Weights of a small transformer language model.
Architecture: RMSNorm before and after each block, rotary positions, no biases in attention or MLP, tied embeddings, capped logits.
Each number is 128 + 32 x the weight over its row's rms, rounded and kept within 0 to 255. Layers, rows and columns count from 0. The size above them is the row's rms in percent of the matrix's.

# layer 6 MLP gate, 448x160, rms 0.196, rows 190-196, columns 0-159
size [ 99  91 104  99 103 107  99]
[[ 98 126 111 167 107 135 177 119  95 222 141 154 121 178 131 120  95 145 165 141 150 116 109 192 124 166 153 125 143 164 118 126 174 125  97 180 127 101  85 142 187 139 177 144  93 123  71 132 108 125 106  96 117  94 135 151 166  72 175  98  94 113 107 117 141 102 163  92  95  62  79 100 124 188 170 175  85 120 167 146 132 174 129  80 129 193 143 111 132 155 166 113  74 127 114 143 115 166 114 122 123 106 176  65  88 110 110 166  81  95  92  78 149  51 185 144 131 183 140 117 128 153  95  85 102 133  97 165  93 157 157 126  95 176 168 105 147 174 124 139 109 138  96 146  89  84  83 101 105 136 122 117 121 132 129 151 111 107  84 129]
 [ 42 125 121 139  94 171 103 111  52 147 116  87 179 132 159 154 125 125 139 115  81 133 169 144 137 136  71 116 135 135 145 122 183 142 119 194 153 186 116 153  80 133 106 110 149  95 200 144 162 171 154  61 129 160 130  80  90 104 100 129 172 102  93 137 163 124 118 148  94 173 132 135 155 118 190 127 145 132  98 122 159 120 128 135  92 101 152 119 118 178 115 171 110  97 128  73 119 147 183  60 179 149 174 131 168 200 114 146 123  80 166 133 158 140 126 161 113 104  92  86  78 126 188 134 147 132  93 143 117 149 158 156 135 142 109 129 155 175 178 150 136 141 127 131 116 104 119 156 130 208 147 160 138  79 182 148  84 113 179 123]
 [ 86 140 121 145 121 104 122 146 140 136  53 139 170 111 149 156 129 151  80 123 166 162 117 185 131 191 104 103 162 122  71 107 139 163 110 178 171 178 127 172  94  94 165 201 103  80 109 110 120  96 141 112 129 100 165 100 145 107 101 129 106  98 123  72 138 170 121 152 175 131  90 163 136  71 117 122 106 136  95 126 154 154 104 169 128 171 114  92 115 121 144 122 106 121 159 127 157 144 157 125  68  98  92 111 183 145 165 150 121 170 153 121 139 130 107 131 104 169  90 119 142 197 173 100 138  90  70 145 153 176 148 121 142 118 125 162  77  99 176 101 157 112 110 115 178 165 180  81 151 121 214 194  84 136 151 118  74 126  78  83]
 [ 86 181 161 121  83 153 172 124 111 155 108 166 131 108 111 155 104  92 134 129 115 177 193  75  91  91 133 109 209 130 153 125 134 128 139 188 108 104 117  70 214 142 129 144 130 100 154  94 131 121  90  96 121 133 116 106 122 105 148  87 130 112 139 121 176 221 104 102 114  76 137  54 123 163 135 137 152 143 184 137 141 179 210 146 127 168 125 129 104 110 148 140 106 138 122 154 140 155 105 183 189 116 137 118 102  63  98 120 122 106 115 111 183 140 112 114 152 158  99  95 130 151 161 196  64 140 144 135 197 104  86 124 126 128 127 139  81 126 135 101 129 117 103 100 125 138 190 175 128 120 142 169 127  68 153 144  81  98  90 107]
 [106 193  87  29  65 111  93  85 156 149 157 106 158  89 145 147 128 142  92 116 109 124 128 196 158  86 177  83 175 126 110 159 143 162 167  90  89 203 169 113 110 109 156 111 142 126 145  99  95  88  87  57 110 123 129 116  92  86 120 150 108 123  85 144  90 153  95 150 148 112 116  62  68  85 160  95 118 101  81  96 133 129 134 118 174 178  81 161 121  71 158 134 102 139 153 112 184 159 171 113 112 139 179 129 178 124 129 149  92 130 146 114  91 145 130 179 142 171 136 140 135 135 102 130 134 158 163 135 128 138  48 179 182 132 112 110 113 156 120  95  98 137 155 142 123 117 152  86 180 110 138 143 110 119 132  80 119  85 118 138]
 [176 116 116 133 131 177 151 153  70 118 106 128 109 108 150 204 156  78 148 175 138 175 116 156  61 107 120 131 128 111  95 185 124 156 139  85 206 187  78  62 117 170 152 101 137 137 150  96 164  97 114 133 181 140 121  90  96 149 120 154 119  91 135 119 105 132 107  72 119 114 145 140 144 106 126  99 166 125 124 119 163  95 157 197 149 170 120  95 113 137 141 104 142 141 115 128 148 122  91 155 108 153 110 106 183 169  94 153 144 147 158 135  56 115 111 104 113 118 118 203  99 127 110 174 144 190 112  88 157 194 120 144  93 111 116 105 119  86 166 130 112 157  63 150 108 141  56 145 166 116 106 141 210 137 144  77  72 133 120 127]
 [120 160 172  73 148  87 113 123 146 134 195 144  93 165 116 134  75  93 139 126 166 113 129 138 137 125 135 102 128  90 172 142 153 173 179 151 173 177 195 169 140 160 175 171 145 101 181 191 124 159 149 165 154  61 102 171 113 158  45 147 158 144 114 133  88 129 123  76 140 108 129 105 127  77 160 133 179 125 128 112 128 103 124 155 164 147  98 141 114 118 127 162 163 134 138 147 145 115  99 113 101 120 146 114 179 147 148 179 100 145 139  51 122 108 125 147 107 196  78 128  92 141 117 144 113 176  74 144 177 123 133 168 132  91 157 144 153  81 111 164 172 100 159 165  88 117 146 118 181 130 183  98  50 155 120  91 119  76  99 138]]
# layer 6 MLP up, 448x160, rms 0.211, rows 190-196, columns 0-159
size [ 99  99 106 101 105 108 104]
[[152 177 139  80 120 100 141 140  77 119 137 184 138 209  75 107 103 107  66 122 156  91 132  75 120 142 118 123 169 133 110 142 106  97 131 132 130 136 147 128  99 119 100 179 179 100 148 156 114 126 132 159 135 105 156 103 100 184 134 147 124 122 106  66  75  97 122 137 115 150 183 183  96 113 114  82  83  82 171 141  80 102 157 184 129 169  79  70 160 112  70 159 178 150 102 134  87 107 112 109 146  95  64 117 106 142 166  97 102 185 140 147 125 147 125 173 165 144 148 123 146  81 165 132  87  92 135 135 134  76  97  94 168 163 136 123 113 152 169 129 114 133  95 132  73 109 188 155 186 134  92 157 128 147  96  96 128  73 100 192]
 [146 179  93 149  76 172 144 130 121 203 164  99 140 111 102 152 167 112  96 121 140  73 113 120 118  86 156 130 109 153 149 147  94  99 137  95  74 121 130 177  90 113 175 114 150 135 185 118 117  71 132 147 108 154 118  93 170 130 133 115 148 143 170  88 110 170 157 139  81 118 135  94 142 147  80 118  88 141 114 111 164 128 145  75 138 134 122 109 149 170 178 166  88 143 213 105 127 135  61 114 138 119 107 131 142  96  93 142  68 126 101 164 144 111 140  73 107 115  77 151  91 123 116 130 138  80 127 121  99 100 119 133 126 155 112 159 107  53  63  82 129  53 185 166 169 121 159 157 164 157 108  67  83  92 123 209 160 126 149 149]
 [ 92 117 125 127  99  69 124 149 139 101 177 114 102  84 122 107  98 121 111 101 132  83 104 136  85  52 175 146 124  86 147 115 142 130 122 148  99 149  93 177 131 138 147 120 140 122  62 123 116 183 176 132 126  88 173 142 170 125 165 125 117 184 160 154 154  99 105  92 134 109  97  66 175  70 178 165  99  89 136 124  69  93 179 109 108 224  83 121 209 166 117 117  82 131  75 202 124 114 141 175 117  65 147 103 159 111 122 139 137  70 141 131 138 126 101 143 119 126 150 106  94 137 136 139 138 124 182 116 171 133 122 170 157 201 159 170 105  98 136 116 124 114 126 140  70 126  79 170 130 113 105 164 160 127 129 109  82 144 134 125]
 [136 142 177  94 167 143  98 104 188  95  99 174 140 132  94 139 173  94 165 110 158 164 119 216 150 141 113 109 135  99 103 176 154 143 114 133 152 147 142 112 181 110 124 121 123  86 131  81 150 201  54 140 144 172 148 168  93 203 165 128  97 114 140 110 155 119  93 123 189 100  80 101 121 133 151 166 145 116 132 138  98 106 129 162 115 109 140  85 120  73 134 129 118  68  93 121 183 173 110 144 111 152 169  83 129 154 137 112 119 111 170  80 116 125 165 131  81  98 127 173 157 149 134 102 149 118 109 140  68  90 139 116  52 182 162 155 128 106 177 123  97 102  57 112  93 129  78 111 127 166 123 179  94 153 149 102 144  69 122 165]
 [ 85 138 106 127 139 141  88 101 105  97 167 100 148 108 107 108 112 201 196 104  91 100 124  92 115 166 111 151 108 162 140  78 139 183 102 133 137 124 158 101  71 155 139 121 122  80 137 120  72 174 143  84  81 125  94 186 177 132 216 151 132 181 123 106 126 130 164 190 132  71 100 144 168 119 114 106  82 116 146  79 142 170 143 138 164  81 161 145 132  68 109 177 148 143 173 121  95  99 124 156 164 162  83 109  73  95 127 146 125 127 199 126 135 182 116 159 164 113 105 104 129 121  92 137 107  61 138 134 137 113 109 127 131 139 149  88  95 111 128 102 132  97 120  87 143 174  91 185 116 141 111 136 186 200 151 135 112  85 162 167]
 [ 79 148 109 118 126  70 126  93 178 111 125  36 122 124 109  70 152 145 127 199  60  85 192 183  64 124 139 135 149 111 134 183  54 134 181 150 114 134 120 166 151  88 135 110  80 129 150 166  96 147 165  81 150 143 115 116 121 166 125 110 112 159 117 136 142 130 137 126 108 126 130 113  57  92 165 162 148 170  62 110 131 127 151 141  67 130 116 117  82 127 188 110 134 135 172 131  65  68 128 119  89  98 126 109 197 145 108 130 124 120 102 115 134 111 152 173 144 140 123 139 101 110 138 198 134 116  81 130 118 132 135 120 102 142 151 121 103  88 202  64 152 141 160 114 143 105 104  69  92  80 121 135 106  99  83 145 113 154 143 124]
 [106 125 179 106 120 153 104 115 133 130 151 113 152 132  91  45  88  81 129 112 137 139 128 152 154 159 109 111 108 139 120 112 115  91 167 159  96 128  79  75 132  76 171 195  91 163 133 107  90 110 139 151 144 145 129 127 133 149  59  93 148 162  88  92 116 111 131  68 161 117 160  87 128 133 193 126 108 190 137 154 134  76 212 135 121 104 101 115  96  84 135 145 131 119  86 127 145 173  96 153 154  44  86 111  88 103 173 151  58 163 135 148 122  90 133 116 149 143 115 134 140 127 159 113 173 103 114 130 105 141  99  97 104 156 172  94 157 148 134 121 171  73  74  92 155 157 155 101  92 202 167 153 119  55 154 143 166 145 177 127]]
# layer 6 MLP down (transposed), 448x160, rms 0.114, rows 190-195, columns 0-159
size [ 97  94 106  99 106 105]
[[103 180 119 196 176  83 120 126 128 101 117 116 156 105 201 132  98 149 175 123  66 140 148 157  90 125 172 118 136  86  77 140 211 140 135 145  99 168 138 145 130 147 154 127 108  99 193 134 149 141 117 118 100 168 141 156 146  73 106 102 130 112  76 190 125 163 130 135 102  74 101 124 200 158 171 144 138 148 163 102 151 171 153 118  94 149 194 132  75 122 114 135 143 121 150 103 138 139 143  96 113 118 244 125 113  50 164 142  66 103  85 109 121  92  83 127 107  94 101 169 128 119 130 111 146 122  70 122  84 162 110 112 118 119 110  95 117 164 119 151 135 128 142 149 168 137  93 111 128 128 179 190 111 152 144  93  94 137 178 146]
 [124 110 139  83 154 113 100 149 171 118 104 163 102 188 156 151  95 113 170  98  90 131 143  92 142 146 151 128  90 114 128 143 144 132 143 175 152 162 124  74 188 169 127 131 121  97  75 159 128 185 127 128 142  95 118 154 126 109 192  83 139 116  75 121 143 123 132 102 188 126  92 112 128 114 132 114 153 143 136 144 106 131 127 204 132  87  87 128 113 131 119  63 161  75  70 143 127  88 143 110 106  88 127  90  68  96 172 132 177 179 198 111 132 107 122 181 136 101 171 128 125  84  99 158 129 152 112 124 137 182 101 111 130 117 149  99 121 194 153 147 141 195 103  63  55 140 100 122 152 140 118 119 155 103 132   9 115  87 124 112]
 [128 116 150 144 131  88 119 147 101  53  91 155  73  85  54 176 177 174 196 113 152 198 208 133 137 171  92 117 136 139  98 136 110 130 135 149 142 128 129 144 125 107 135 175 123 152 104  94  92  87 177 176 159 108 136 152  94 148 121 172 149  90 120  80  93 179 119 153 118 152 138 151  63 153 144 107 140 137  72 203 130 132 158 106 202  99  88 134  75  83 132 130 129 151 131 161 153 124 129 191  77 128 110 182 127 114  83  84  84 126 117  90 112 134 161 131 139 195 146 118 151 139 184 114 140  54 135 146 104  88 126 132 137  93 129 113 102 143 129 144 119  97 121 137 149 154 189  77 135 106 125 115  75 150  99 151 148 126 126 106]
 [137 163 177 135 151 103 156 150 166 151  92  96  95 130 116 131 121  88 168 140 125 103 148 107 140 103 143 128 181 139 176  77  82 106 145 156 144  80 166 144 162 125 159 146 113 107 156 175  73 120 118 164  70 134 124  58 182 133 163 144 196 121 141 140 110 131 135  92 162 110 150  75  92  95  82 151 181 176 135  69 124 108 189 110 170 132 120 216 126 103 132 122 160 131 116 174  96  77 117 130 187 122  86 126 149 133 157 123 140 125 115 114 174 112 175 123  98 148 113 138  89 156 172 185 145 222 137 101 132 125 125 123 171 114 109 145 145 132 142 139 150 148 151  98 160 169 158 216 172  92 133 111 160 123 165 119 111 167 121  60]
 [139 116 117 153  90  72  88 117 105 159 148 105 114 115 107 114 176 113 141 101 181 104 129 137 173 101 141 151 108 146  78 131 115 181 110 103 143 103 109 131 182 143 162 161 115 186 182 131 150 111  96 104 136 129 130 156 116 118 140  96  93 141  64 159 145 149 139 113 121 108 123  24 138 113 160 141 169  98 181 108 122 109 104  90 102 171  87 118 142 157 143 192 136 132 152 153 189 178 105 110  84  47 169  74 144 143 154 135  87  80 153  97 100 107 163 110  94 120 188 162 162 124 123 128 144 189 139 100 189  83 110 147 101 109 126  92 188 197 115  88 109 139 131  78 116 110 151 112 153 206 119 140  91 106 162 118 121  93 170 114]
 [159  75 171 142 113 152 154 129 118  98 178 167  96 118  93 116  99  99 168 109 164  92 151 101 158 140 132 164  64 143 113 140 121 100 107 109  86 100 146 165 132 192 122  67 138 114 142 100  87  86 121 148  95 188 168 183 152 110 143  74 113 112 109 115 115 177 119 194 102 142  88 204 136 158 117 124 101 118 133 136 126 170  75 156 160 112 126 116 136 107  74 173 195 127 138 130 133 100 163  79 144 164 142 154 118 146 135  99 167 128 131 151 154 138 136 130 134 147 117 100 168 153 151  80 148 115 134  82 109  68 104  88 177  81 132  85 177 135 141 161 171 123 105 133 164 154  61 212 151  94 114  48 165 140 174 107 116 168 127 151]]